config.yaml
hidden_size: 96
num_attention_heads: 3
vocab_size: 2048
hidden_act: "tanh_gelu"
tie_word_embeddings: true
init_std_qkv: 0.0648
init_std_down: 0.0324
optimizer: "soap_variant"
lr_mult_qkv: 0.7
lr_mult_o: 0.984
beta2: 0.98
schedule: "wsd"
train_tokens: 138100000
Each number is 50 + 10 x the weight over its row's rms, rounded and kept within 0 to 99. Layers, rows and columns count from 0. The size before them is the row's rms in percent of the matrix's.

# v: layer 6 attention value, 96x96, rms 0.128, rows 84-95, columns 0-31
# o: layer 6 attention output (transposed), 96x96, rms 0.146, rows 84-95, columns 0-31
# up: layer 6 MLP up, 384x96, rms 0.188, rows 0-87, columns 0-31
# down: layer 6 MLP down (transposed), 384x96, rms 0.189, rows 0-87, columns 0-31
v84 083:47 44 45 38 44 44 59 42 39 49 70 37 43 61 50 49 65 47 38 52 34 61 44 53 47 56 69 47 47 50 51 56
o84 088:47 62 70 39 47 62 49 41 50 47 39 56 58 55 75 67 56 33 64 43 59 47 67 46 57 61 52 54 36 48 48 45
v85 098:48 49 42 54 37 55 39 42 42 58 43 45 35 30 48 70 47 48 55 19 65 49 39 64 46 57 41 41 48 47 55 48
o85 102:36 61 34 54 49 52 63 44 44 49 47 62 50 33 50 32 51 64 37 50 60 38 25 54 58 36 53 38 67 56 56 50
v86 092:58 46 61 59 55 39 37 35 43 51 38 61 47 48 51 62 55 59 60 36 55 51 44 61 45 29 61 41 37 53 54 41
o86 101:58 75 44 41 42 59 43 44 55 54 25 52 45 55 51 43 53 62 45 56 51 42 47 54 42 52 48 50 71 68 51 54
v87 108:41 61 55 49 59 14 66 45 46 56 57 48 52 63 56 45 33 41 55 57 42 48 55 41 57 69 35 47 52 46 55 66
o87 110:48 26 48 51 42 71 54 47 56 53 67 43 56 36 42 55 66 49 46 52 44 54 52 47 53 50 66 58 52 55 40 29
v88 118:35 41 61 61 48 60 53 38 52 67 46 42 45 32 41 53 43 60 52 39 39 51 40 51 68 50 66 58 39 41 63 61
o88 122:57 75 57 51 44 58 52 43 56 36 57 35 59 38 52 37 52 49 53 39 46 44 37 48 54 42 31 29 72 49 51 59
v89 090:35 52 60 33 55 46 48 42 46 69 65 45 56 60 47 56 59 54 53 46 51 54 47 46 49 43 43 57 48 57 42 48
o89 098:69 44 47 51 43 55 57 55 40 37 51 35 68 70 53 38 57 46 42 49 62 38 50 41 33 43 52 46 65 51 48 57
v90 103:56 49 48 51 44 56 51 63 48 48 41 43 52 66 34 54 59 44 37 44 46 50 38 48 56 33 63 42 38 48 62 65
o90 101:50 51 51 46 52 52 66 37 41 43 51 45 61 37 52 53 45 59 70 58 60 57 57 50 44 43 35 51 33 47 48 50
v91 093:65 69 43 37 61 47 40 55 67 55 48 53 64 59 35 42 50 47 55 49 53 50 54 45 45 57 48 41 55 50 42 46
o91 095:63 50 50 67 25 59 60 43 54 71 59 57 34 71 62 48 67 46 57 47 57 56 57 51 68 35 51 59 50 58 61 43
v92 119:42 46 53 42 23 48 40 55 42 50 69 42 48 56 40 73 61 59 61 59 70 71 36 54 40 42 52 53 46 54 50 47
o92 126:55 42 36 40 61 52 50 49 24 31 43 41 55 49 51 43 41 56 37 39 34 50 36 32 62 61 38 41 50 55 49 53
v93 109:44 55 50 40 35 57 46 50 57 50 48 54 45 45 31 51 43 43 52 42 82 67 41 61 53 69 35 55 78 48 31 47
o93 108:52 34 51 56 56 37 36 55 50 50 50 57 59 63 51 50 41 57 44 51 42 46 45 25 47 38 60 29 44 35 52 54
v94 099:49 47 62 45 62 52 41 56 60 49 59 39 32 49 63 43 41 53 59 40 35 55 27 44 52 31 49 55 45 54 70 44
o94 100:59 60 51 51 58 34 67 46 57 49 57 47 69 58 36 49 55 39 29 42 46 66 52 73 74 62 57 56 53 37 44 73
v95 107:63 38 54 33 54 61 68 53 55 37 50 51 49 70 52 39 44 49 39 59 45 47 51 55 46 37 37 53 33 44 31 45
o95 106:51 47 45 61 75 59 32 42 52 48 33 51 51 40 41 45 60 50 52 39 37 53 70 42 62 50 62 55 35 47 59 54
up0 112:44 39 54 45 55 34 55 51 48 43 46 58 38 41 55 48 56 53 58 51 42 59 36 49 59 50 39 44 48 57 27 46
down0 127:66 45 38 44 45 49 77 67 46 60 66 59 65 41 49 42 54 45 65 53 43 51 48 43 47 43 49 54 33 69 64 62
up1 099:47 54 42 53 61 35 57 20 41 57 57 43 50 31 66 52 49 47 49 57 51 65 37 40 41 65 55 55 57 58 39 42
down1 106:59 39 52 34 53 59 42 42 38 58 47 52 50 52 43 44 42 49 52 42 52 45 55 44 35 47 56 57 57 48 47 51
up2 106:46 55 61 67 43 57 56 46 35 53 62 41 50 39 56 57 35 39 52 34 50 55 44 62 34 58 61 51 65 51 33 32
down2 117:52 40 56 47 45 51 43 61 65 52 46 54 71 70 57 41 38 33 61 45 42 51 33 67 57 56 50 60 55 43 72 49
up3 093:56 37 34 57 63 58 63 50 47 53 52 52 40 50 52 60 48 49 39 46 40 49 44 42 47 32 68 41 54 64 48 56
down3 077:46 48 52 38 52 42 48 57 53 50 46 46 43 71 60 32 38 61 39 57 51 58 61 50 47 41 64 68 56 43 45 22
up4 102:53 52 46 64 52 36 34 50 51 30 48 53 64 39 40 55 45 51 54 48 45 38 51 51 46 52 70 53 46 41 44 50
down4 108:54 55 47 61 63 41 33 46 51 47 51 71 47 58 50 37 70 50 48 63 43 58 63 52 51 38 50 42 63 34 61 44
up5 102:60 46 71 41 45 62 60 52 42 33 45 50 40 57 36 41 46 55 39 60 45 51 40 52 56 54 57 29 53 50 51 49
down5 101:32 48 62 51 21 49 42 63 42 46 48 45 42 40 51 50 57 40 46 69 50 53 55 45 36 42 37 50 58 51 55 56
up6 098:43 51 44 41 47 49 56 44 37 55 39 45 45 53 43 48 79 62 54 46 34 60 41 45 38 69 46 51 38 69 40 56
down6 093:42 50 52 57 39 47 57 62 55 56 45 47 39 27 41 51 52 76 27 44 67 48 47 55 49 70 67 48 66 52 50 45
up7 103:48 29 43 47 56 50 44 53 46 52 55 40 25 58 58 42 55 46 61 49 45 39 39 53 46 44 27 41 49 54 47 55
down7 117:53 44 52 56 30 35 63 38 43 53 41 63 58 60 74 62 50 61 41 52 35 49 33 69 56 53 37 51 43 49 58 28
up8 103:60 46 50 38 44 38 51 59 46 40 50 51 42 49 61 56 47 70 51 32 53 41 58 34 66 66 60 60 57 57 52 52
down8 088:49 63 57 60 39 42 37 45 48 53 39 32 24 40 48 49 45 57 46 67 52 62 47 60 55 50 56 55 72 54 58 40
up9 109:52 64 46 56 24 65 54 64 47 65 56 45 56 31 56 41 49 46 67 54 33 44 43 42 49 61 71 49 56 44 58 50
down9 114:53 47 56 49 47 64 53 55 51 43 57 62 52 31 42 24 53 50 36 72 58 41 66 45 36 32 53 41 55 50 66 53
up10 109:55 59 52 42 40 57 51 52 28 53 46 71 55 60 53 79 51 57 32 56 59 36 34 50 65 63 49 51 37 44 41 50
down10 119:59 70 49 53 55 34 49 57 60 52 51 46 71 48 42 82 58 60 51 35 54 59 48 56 57 33 48 37 42 45 53 65
up11 100:66 51 54 48 35 50 66 36 56 33 67 56 57 33 46 36 56 56 52 27 46 56 51 53 33 53 62 46 58 49 48 35
down11 093:42 35 55 63 57 54 41 43 58 51 55 26 40 49 53 43 37 50 48 50 45 47 47 49 55 65 56 32 35 42 55 48
up12 096:48 68 63 44 47 41 60 47 58 58 50 60 75 47 47 40 45 41 45 69 59 40 58 56 17 61 58 55 64 60 60 60
down12 106:37 43 61 64 50 35 46 62 54 41 41 47 58 61 31 42 63 41 46 53 64 65 43 47 44 60 49 27 48 52 37 67
up13 102:48 39 37 30 39 32 61 40 49 46 50 59 54 41 57 42 45 59 50 49 51 60 61 57 40 34 47 49 42 74 52 60
down13 115:51 64 49 51 46 59 58 43 34 36 58 46 52 53 36 57 47 53 59 35 53 67 52 55 58 58 42 55 38 52 60 42
up14 094:30 52 39 28 32 45 54 57 44 46 52 58 49 54 55 48 41 71 45 66 57 58 47 52 51 59 45 51 77 56 41 44
down14 089:45 41 43 50 46 52 55 58 51 47 61 62 46 38 58 61 59 42 50 50 48 43 38 44 56 45 41 40 64 60 54 57
up15 104:64 63 51 43 53 43 59 58 34 50 81 54 51 44 39 50 48 50 52 63 47 30 55 62 40 54 44 46 44 51 51 59
down15 117:42 55 37 49 64 69 51 42 46 62 42 48 48 67 53 39 57 51 41 41 48 38 34 31 29 57 51 58 54 48 54 56
up16 092:62 47 59 62 59 58 46 55 54 55 32 33 52 65 57 42 54 34 47 52 38 49 50 64 40 59 46 44 62 63 44 59
down16 077:28 45 31 60 39 39 57 60 41 64 31 61 38 68 55 62 54 53 39 56 53 61 40 54 69 62 47 51 42 45 51 51
up17 093:46 58 43 59 51 48 46 51 42 55 43 51 39 48 55 56 48 49 51 53 69 53 68 37 42 50 77 39 39 60 46 52
down17 083:48 48 56 65 58 34 43 43 48 35 57 56 56 33 48 46 49 42 49 29 52 63 55 39 44 58 53 33 43 35 58 31
up18 093:33 43 48 52 47 52 50 51 33 40 45 62 36 57 54 67 43 54 45 62 59 52 45 46 44 49 48 65 50 55 49 44
down18 087:52 46 63 54 63 49 33 67 54 49 63 37 65 45 44 50 65 38 58 47 44 58 48 67 49 58 49 31 44 49 55 53
up19 086:54 29 45 40 34 64 50 45 49 52 47 47 47 49 46 42 43 56 43 43 49 55 53 54 60 41 47 56 44 74 67 51
down19 080:62 68 63 49 59 59 34 74 59 51 58 40 55 46 48 53 48 49 45 42 47 57 44 53 44 48 50 49 40 55 57 55
up20 115:63 35 39 40 48 57 69 38 42 45 46 35 36 45 60 63 64 56 64 47 50 45 52 62 53 38 52 60 36 60 44 51
down20 111:48 39 47 54 49 49 59 49 66 42 63 62 28 52 52 60 45 55 49 50 78 48 33 48 48 54 35 55 50 58 63 60
up21 096:59 61 53 52 39 48 60 48 61 55 46 65 74 43 65 60 42 65 54 74 61 60 47 41 43 52 52 44 45 37 58 59
down21 081:48 48 62 49 63 59 59 42 38 50 45 63 60 55 79 42 43 45 50 60 55 67 40 35 53 50 53 58 36 43 75 46
up22 096:51 49 44 55 34 43 50 39 47 65 48 58 47 68 44 36 47 50 48 50 44 53 62 26 59 51 52 54 65 70 45 43
down22 084:48 50 61 33 48 58 50 46 59 43 61 32 49 35 49 42 56 45 50 41 53 37 42 66 52 50 40 60 46 56 59 62
up23 097:44 56 71 50 37 41 45 55 40 61 45 59 53 70 39 60 56 56 57 61 54 37 60 41 71 43 58 66 40 47 37 53
down23 095:46 55 52 62 67 70 40 42 29 64 67 48 42 41 44 40 58 42 50 62 53 45 48 56 58 55 33 47 55 52 54 26
up24 101:47 61 69 52 62 49 51 47 59 36 50 63 43 43 50 42 42 46 33 37 54 34 43 56 43 54 46 32 41 68 43 48
down24 088:53 71 60 52 69 57 40 45 62 49 55 49 61 44 42 59 64 49 61 45 52 28 47 45 47 42 44 49 61 46 38 90
up25 087:50 56 42 54 43 46 54 44 24 44 51 57 74 55 67 41 53 62 52 45 61 56 53 34 43 46 44 54 45 54 56 36
down25 097:54 63 57 36 56 61 51 50 57 46 30 61 60 53 23 54 54 57 63 50 45 46 59 52 40 56 45 53 64 44 50 70
up26 107:55 43 58 52 55 44 48 42 48 27 39 70 63 45 66 46 56 70 55 75 43 52 43 47 54 56 48 35 50 42 57 43
down26 094:34 48 40 70 55 51 53 62 57 57 53 49 39 50 54 54 43 53 33 52 43 42 16 46 64 49 35 50 49 65 53 64
up27 098:49 21 58 33 48 31 48 43 50 66 63 45 53 54 47 65 29 49 53 54 46 52 45 56 42 25 65 42 46 42 51 41
down27 102:46 62 61 56 55 65 54 46 62 48 48 70 58 23 61 54 50 58 26 41 55 47 65 51 53 54 32 45 47 51 37 36
up28 111:63 62 40 55 42 32 56 65 39 54 48 37 74 52 55 60 43 48 65 35 59 37 51 58 43 48 66 45 42 38 38 63
down28 104:48 44 70 52 57 49 52 47 48 24 38 49 40 42 64 54 40 26 49 33 43 51 34 54 67 47 56 39 70 39 50 73
up29 100:81 38 53 46 48 61 66 40 45 46 51 52 40 54 45 45 55 65 50 65 34 56 38 38 66 55 54 53 34 47 50 49
down29 097:46 33 58 41 50 63 62 52 34 41 29 45 49 46 63 51 41 39 66 52 35 45 46 62 36 58 53 39 53 51 37 68
up30 110:37 63 41 42 53 62 47 32 64 58 48 42 46 61 48 50 48 66 55 52 54 38 41 58 47 56 39 56 31 53 49 49
down30 103:48 41 37 47 46 49 53 54 57 56 52 34 45 48 52 50 44 30 63 48 26 62 29 41 46 59 46 34 44 48 56 47
up31 108:37 49 42 48 68 45 59 50 40 70 42 41 52 57 46 65 42 56 45 49 68 51 45 37 63 53 72 34 42 64 53 42
down31 115:48 43 39 64 41 56 48 29 46 40 53 64 55 52 60 51 81 40 50 46 53 48 39 62 34 43 46 57 44 41 38 47
up32 080:61 60 43 61 30 42 53 47 55 48 52 49 63 44 79 54 47 56 48 29 47 40 56 59 46 41 49 33 56 51 50 60
down32 090:77 45 40 65 58 60 35 59 49 59 57 54 58 51 52 43 49 52 48 24 52 57 57 44 48 48 57 48 46 54 70 51
up33 106:48 57 46 63 62 34 70 40 50 56 45 41 57 58 59 49 43 62 53 66 58 52 46 38 55 64 54 47 65 47 61 41
down33 099:65 46 48 39 45 48 48 40 53 53 41 41 60 44 58 57 36 17 63 38 52 40 40 49 48 47 60 46 47 49 33 62
up34 096:66 37 40 39 44 28 61 47 58 54 41 48 47 59 48 58 50 47 55 43 51 46 70 54 42 50 21 54 51 59 30 50
down34 083:60 49 41 53 42 50 58 51 47 48 56 44 46 61 42 49 49 39 23 33 35 55 25 57 55 55 47 34 58 38 52 59
up35 101:50 58 60 54 60 38 38 49 38 56 56 62 55 47 49 45 36 46 37 39 35 50 40 64 33 64 57 67 36 34 59 58
down35 103:61 64 72 50 51 52 59 45 46 59 69 35 51 50 38 59 42 41 46 53 57 39 57 44 52 63 44 44 53 74 48 73
up36 088:50 55 42 34 54 46 56 45 60 53 55 43 52 53 42 41 47 49 56 49 45 33 58 54 63 38 39 41 46 63 36 38
down36 083:63 62 64 49 49 43 41 48 61 47 69 65 50 47 58 47 44 32 69 40 65 59 50 47 56 47 53 64 46 59 42 60
up37 094:54 47 56 35 37 64 68 55 53 53 37 40 54 59 61 49 56 36 69 36 62 43 46 51 62 54 66 66 52 50 50 53
down37 102:47 40 44 53 38 64 35 41 60 55 35 67 51 60 52 38 40 67 39 47 53 42 61 41 52 55 53 57 36 45 48 28
up38 081:60 55 48 48 23 41 60 57 44 43 57 49 59 63 56 62 36 66 46 56 42 64 48 60 53 41 58 48 51 56 56 44
down38 068:39 54 51 43 62 57 43 62 64 49 67 44 61 42 45 33 68 53 47 45 44 53 52 45 53 58 40 68 37 41 54 57
up39 098:50 60 65 60 47 43 47 43 63 47 61 58 49 52 55 56 56 33 39 51 48 48 45 68 50 41 49 51 06 30 42 44
down39 101:47 50 42 60 41 56 50 45 57 47 65 46 46 42 53 42 51 38 48 40 55 62 57 46 64 66 63 64 48 64 64 67
up40 079:58 43 59 43 55 52 30 43 55 39 42 55 31 56 75 41 39 29 50 52 60 50 49 49 51 56 62 51 47 43 63 58
down40 084:35 58 31 81 59 66 48 54 44 54 42 55 37 61 57 49 33 53 53 44 52 53 74 38 52 59 45 55 42 56 48 62
up41 099:55 50 56 54 61 64 65 42 50 51 47 58 49 33 53 51 55 30 72 54 68 54 61 31 48 44 69 58 27 59 63 58
down41 095:51 49 45 36 63 57 42 68 61 69 69 40 50 53 30 46 55 61 48 60 42 45 46 57 50 49 39 50 51 40 60 42
up42 113:50 59 53 53 38 47 61 51 37 42 47 46 53 49 57 62 48 34 76 58 26 52 47 57 38 42 64 56 48 55 57 53
down42 124:56 49 41 45 49 57 39 36 48 37 58 52 57 58 55 45 66 50 39 42 39 59 47 60 41 62 58 42 61 60 38 31
up43 106:60 53 52 47 49 46 62 44 55 56 32 46 42 40 31 57 40 43 46 58 42 47 57 43 47 47 36 49 40 37 34 45
down43 111:54 46 50 56 47 41 47 57 45 55 53 50 50 54 44 74 50 66 58 52 66 49 42 43 67 51 30 37 52 41 43 64
up44 110:58 61 57 48 38 57 65 45 41 31 60 50 61 45 41 49 65 45 60 56 48 48 51 52 48 35 34 56 34 53 48 49
down44 106:39 42 65 55 48 47 27 60 44 69 40 41 74 48 31 60 50 44 59 46 51 51 50 48 57 47 61 44 26 45 35 35
up45 097:26 48 52 55 55 50 54 49 24 60 63 57 58 55 48 60 32 34 59 52 59 51 31 65 45 54 32 37 74 43 59 40
down45 091:42 57 44 43 57 55 50 61 71 51 51 24 39 48 64 55 66 47 46 46 45 54 40 57 58 27 65 42 56 48 30 68
up46 103:50 46 50 49 45 55 37 42 31 56 37 40 54 53 54 65 35 55 52 40 51 41 41 49 53 34 50 61 65 48 58 57
down46 099:55 56 39 56 60 34 60 49 53 30 55 44 40 60 43 61 33 51 44 50 51 51 58 57 42 58 66 45 41 57 48 58
up47 114:43 60 49 46 63 62 50 51 52 53 51 47 53 55 46 42 43 54 60 52 40 51 45 59 51 68 63 35 34 46 51 45
down47 106:39 47 58 57 49 49 44 50 39 52 49 59 60 48 68 58 42 49 19 41 51 56 52 67 55 50 30 40 23 27 50 34
up48 105:51 46 33 41 49 38 51 58 32 54 43 36 54 56 55 54 48 58 60 50 58 29 47 41 46 75 42 59 76 72 50 37
down48 107:50 37 62 53 65 47 17 38 47 44 49 49 37 65 53 57 50 54 38 59 36 34 39 52 49 73 60 53 63 60 47 49
up49 096:56 70 62 53 31 32 57 44 46 45 56 55 52 45 48 58 37 57 39 35 55 41 60 58 43 48 49 41 54 47 57 43
down49 099:56 48 58 35 49 48 28 53 46 34 50 27 50 36 52 59 50 44 46 34 37 49 34 42 59 62 44 34 48 43 46 55
up50 112:53 60 67 44 61 58 36 58 46 55 42 52 51 66 51 49 41 35 48 56 61 63 37 45 41 48 35 39 54 43 45 57
down50 108:50 51 33 41 36 52 47 48 32 59 37 52 68 40 43 34 42 58 42 58 47 45 56 43 37 48 47 47 57 46 41 56
up51 099:58 50 44 44 66 71 61 44 47 56 37 40 73 57 53 48 61 66 34 41 50 45 54 59 48 54 66 45 42 57 42 44
down51 112:49 57 62 39 67 51 57 46 54 40 68 46 30 68 60 54 48 47 35 51 38 54 23 43 57 57 67 44 49 60 69 50
up52 090:67 64 59 48 38 46 46 46 27 70 57 48 68 50 59 58 53 40 57 53 48 53 34 64 44 66 47 37 48 60 60 43
down52 110:38 41 38 43 59 37 51 50 71 30 48 50 47 42 44 44 57 39 59 60 47 39 54 60 62 57 70 42 59 66 42 52
up53 103:29 39 56 53 45 48 58 46 50 67 48 50 54 37 49 58 53 50 70 40 38 74 34 63 39 40 53 48 54 53 57 59
down53 105:54 37 54 44 59 60 59 53 32 19 53 50 46 53 38 66 43 65 59 69 70 35 67 55 49 59 60 45 35 50 52 57
up54 106:55 53 64 37 54 28 43 59 54 63 50 56 29 53 44 39 28 40 61 48 55 52 43 51 61 49 38 48 29 32 61 53
down54 105:45 56 48 42 49 46 41 64 51 51 35 41 67 56 51 70 50 65 47 37 39 40 41 53 71 40 53 52 46 50 62 46
up55 115:59 31 30 61 56 62 48 55 51 56 59 41 50 52 60 50 32 35 52 43 34 47 45 60 59 37 56 47 56 48 45 65
down55 109:58 43 39 53 38 63 29 35 38 40 44 51 44 67 49 55 52 28 65 46 48 31 33 36 48 49 34 53 51 47 66 53
up56 093:64 69 44 56 61 59 59 48 51 72 48 37 54 61 34 46 51 49 51 47 61 46 30 45 30 51 50 53 49 57 43 49
down56 108:45 53 30 42 62 57 54 43 50 40 55 39 53 29 38 57 49 47 53 41 59 49 52 43 68 72 56 44 49 62 58 60
up57 110:49 48 56 39 42 68 47 66 36 67 50 44 57 40 59 52 30 62 63 54 46 57 23 47 46 67 64 40 52 54 41 65
down57 119:41 53 60 50 46 65 50 35 50 42 57 49 34 36 57 59 44 45 56 54 45 51 37 53 56 70 42 37 57 46 51 74
up58 102:57 48 57 42 52 48 55 51 43 40 45 40 28 51 71 60 49 45 42 65 49 49 67 59 52 39 51 45 28 51 59 38
down58 101:39 50 72 55 58 62 37 51 55 64 57 38 43 49 56 54 47 45 49 38 39 54 34 62 48 55 32 58 48 39 65 61
up59 090:36 60 61 39 53 49 47 46 49 26 52 39 60 39 44 47 47 67 50 62 41 36 47 51 49 37 52 44 66 46 45 59
down59 066:31 57 52 53 51 68 56 59 37 45 64 53 52 49 46 46 65 48 54 52 44 54 43 47 43 65 53 69 39 46 51 49
up60 113:55 57 53 41 26 63 51 56 49 59 48 41 42 32 62 49 41 38 56 45 52 46 58 58 46 59 51 47 43 45 64 36
down60 121:55 52 36 42 35 49 45 57 51 45 53 56 50 43 51 57 60 41 52 72 45 41 63 34 42 22 44 48 50 70 39 69
up61 095:44 43 44 49 44 60 46 58 50 38 34 46 54 54 51 40 47 73 45 51 68 55 66 44 42 43 47 47 22 47 33 42
down61 087:44 52 56 61 45 70 61 46 65 49 47 62 47 45 46 58 38 58 32 38 46 56 38 50 64 55 53 39 39 62 58 56
up62 098:49 54 47 38 57 22 54 45 60 59 60 44 39 53 53 24 54 52 50 60 58 49 53 42 43 60 45 45 41 39 63 56
down62 097:61 33 68 46 56 48 42 59 66 59 42 49 34 27 42 58 47 75 50 48 54 45 43 47 52 32 24 48 42 54 55 69
up63 093:56 38 48 40 52 45 48 39 45 48 42 47 45 67 30 63 48 46 61 49 34 53 45 60 41 30 49 50 49 35 56 55
down63 111:60 65 54 56 39 53 47 48 57 52 63 38 61 37 70 37 59 41 28 52 49 44 48 56 75 59 48 54 58 76 51 65
up64 098:57 29 60 50 53 54 65 60 58 66 47 38 37 48 43 43 38 77 65 61 52 37 56 30 38 54 31 48 48 57 48 57
down64 099:74 35 59 56 61 66 34 58 36 55 78 54 70 43 48 48 55 39 48 61 41 59 38 62 23 60 59 54 54 34 59 60
up65 096:47 50 45 63 65 46 50 52 45 38 66 70 41 50 46 52 60 19 42 57 50 53 23 47 63 56 59 46 61 54 47 47
down65 103:52 51 52 47 43 32 54 63 60 38 59 60 34 46 62 47 68 62 42 42 41 54 48 57 61 55 31 36 55 48 56 47
up66 119:50 21 66 55 42 41 49 36 55 65 59 45 56 71 51 67 44 48 57 33 56 49 52 36 60 49 58 57 24 48 54 34
down66 103:64 50 57 47 50 40 48 35 55 49 60 34 42 52 52 50 48 56 31 78 35 58 69 50 59 55 79 39 46 52 40 37
up67 091:48 53 53 41 57 52 47 58 55 49 54 44 52 54 65 44 36 36 45 38 44 31 74 51 31 45 56 42 61 60 35 48
down67 089:49 53 56 62 35 42 50 45 48 65 46 64 29 58 27 26 56 45 58 61 57 59 56 52 50 54 45 49 63 45 48 31
up68 082:60 24 48 61 33 57 56 52 35 66 43 33 47 52 50 54 55 51 45 52 48 35 49 38 59 41 36 40 57 63 38 46
down68 079:48 69 73 60 56 49 29 58 62 32 51 52 60 52 23 50 53 55 38 47 51 60 56 71 53 52 51 54 32 56 53 62
up69 096:45 37 38 60 43 50 45 58 44 53 36 55 67 47 52 42 58 65 51 63 40 50 49 44 61 47 70 55 42 58 45 34
down69 083:57 76 52 63 52 62 61 41 68 37 53 33 54 40 50 58 30 55 65 62 41 51 44 68 50 46 41 59 59 48 61 64
up70 082:49 61 62 39 52 43 57 67 60 57 47 59 35 57 62 55 65 62 49 59 54 42 54 52 63 52 40 44 58 32 56 46
down70 072:48 42 47 58 67 39 44 60 35 30 45 65 51 37 54 48 44 52 40 44 47 54 63 43 58 63 66 56 28 41 44 49
up71 099:46 59 53 41 44 34 66 41 45 60 57 51 42 36 58 42 48 54 38 52 54 50 44 46 62 43 66 51 51 64 65 59
down71 124:50 43 43 58 44 36 42 52 56 34 53 37 48 32 41 52 47 49 55 61 31 56 40 64 67 54 32 34 62 49 55 46
up72 089:65 52 54 49 49 50 46 52 56 48 49 63 58 54 66 52 38 67 56 74 56 55 46 60 66 46 66 56 45 50 63 54
down72 071:54 67 44 57 36 49 68 75 42 54 40 67 52 49 51 42 62 54 46 64 36 56 47 40 48 48 52 63 43 36 42 42
up73 099:47 51 52 45 40 38 53 58 40 47 52 64 47 43 61 52 39 58 54 51 52 36 45 47 43 56 57 41 64 40 43 31
down73 103:60 31 35 41 44 43 56 48 62 60 61 27 39 60 47 57 52 56 45 33 47 56 47 53 37 55 44 61 56 58 61 64
up74 095:63 25 41 32 45 50 53 38 52 63 51 44 45 47 41 48 48 39 51 50 54 38 57 35 53 49 40 45 52 55 48 52
down74 096:39 54 63 49 46 48 57 46 53 47 45 65 53 62 35 43 52 32 41 45 59 57 49 39 60 47 61 56 58 56 54 35
up75 114:57 57 54 57 48 54 64 47 39 44 39 62 48 53 57 57 54 55 75 42 23 49 38 52 50 60 40 42 51 52 50 57
down75 110:52 62 42 42 42 60 56 38 49 45 59 59 66 30 58 56 42 60 53 49 64 31 71 46 58 73 47 41 58 54 47 59
up76 093:63 53 70 57 63 51 43 40 48 40 38 66 48 52 52 48 45 60 59 55 40 56 56 40 55 39 45 60 47 52 43 57
down76 078:58 63 32 54 44 57 48 77 42 55 46 53 56 50 51 32 46 50 57 55 57 56 34 55 23 44 79 64 51 65 58 54
up77 097:51 43 73 48 57 53 46 43 47 38 36 75 34 53 50 63 37 57 44 38 49 54 51 46 55 47 55 48 68 52 60 57
down77 106:70 65 41 58 55 64 60 44 65 54 63 49 60 70 45 35 57 47 46 22 53 46 65 41 46 49 48 51 53 67 64 50
up78 097:56 47 61 38 44 48 53 47 51 60 50 50 70 39 33 56 55 55 55 62 53 39 54 67 43 39 33 56 43 52 40 37
down78 095:76 47 40 59 61 60 65 50 51 53 60 62 34 47 57 36 52 41 61 41 36 63 42 62 38 53 64 44 46 51 62 73
up79 110:50 60 37 50 58 58 62 54 57 44 39 49 60 36 58 29 56 55 52 63 63 38 57 43 53 41 42 44 50 60 46 46
down79 098:85 53 38 46 53 31 50 41 49 64 56 48 46 61 54 53 47 46 63 49 35 38 41 51 47 52 37 40 56 62 52 61
up80 105:47 57 68 24 53 59 59 53 35 49 60 60 56 73 48 46 42 54 64 62 45 57 47 41 39 19 59 44 50 37 49 51
down80 106:52 38 41 69 51 49 49 43 51 39 40 42 49 47 48 69 52 46 60 49 36 40 49 64 40 48 37 53 18 55 55 68
up81 106:43 60 49 39 34 49 49 42 31 23 49 60 49 48 52 52 47 72 54 63 54 48 57 57 60 38 48 38 33 38 55 69
down81 111:61 61 56 33 52 59 49 61 66 53 52 62 55 49 46 38 42 67 43 70 54 50 64 59 48 62 41 45 55 50 32 45
up82 098:61 65 19 45 46 46 35 51 53 49 52 65 37 59 55 56 61 55 71 48 71 49 36 61 64 59 45 45 41 42 64 56
down82 096:52 59 46 21 60 56 51 64 29 55 44 35 69 57 50 42 57 53 58 50 50 54 66 40 35 50 59 48 39 26 49 56
up83 109:64 32 59 65 52 48 46 34 52 32 67 53 46 45 63 39 57 48 57 65 41 49 33 39 42 48 62 55 66 44 45 29
down83 121:51 44 49 40 52 32 54 72 52 42 57 51 47 53 53 68 47 67 58 55 60 45 66 55 53 58 34 47 41 54 62 48
up84 094:57 44 48 48 47 43 45 54 42 44 34 54 31 57 44 55 44 51 49 56 52 53 46 61 34 59 41 48 48 73 43 50
down84 085:47 48 57 31 48 48 54 66 64 52 53 51 53 39 61 69 62 51 62 42 54 27 52 65 51 41 40 50 59 55 51 55
up85 102:57 47 46 41 30 43 47 45 54 32 52 44 61 56 43 59 51 29 53 57 51 30 53 34 41 52 50 35 60 43 39 44
down85 102:47 61 59 59 61 42 60 48 31 50 58 41 50 25 31 44 46 45 50 43 47 67 36 45 43 42 45 50 51 54 46 61
up86 106:40 31 56 46 35 36 52 52 51 34 37 50 48 54 54 48 40 72 46 47 35 43 65 42 37 65 53 50 56 49 51 54
down86 106:50 55 36 64 57 50 54 55 49 53 62 60 56 32 64 50 59 49 57 45 53 36 47 79 52 68 31 46 47 49 42 42
up87 097:57 51 57 51 52 50 40 53 55 64 46 62 65 51 45 25 31 40 50 55 58 44 59 59 51 49 70 52 50 55 53 49
down87 092:48 49 53 46 49 59 38 57 60 45 45 61 28 46 52 33 43 47 54 46 22 57 42 76 53 70 58 58 64 50 65 65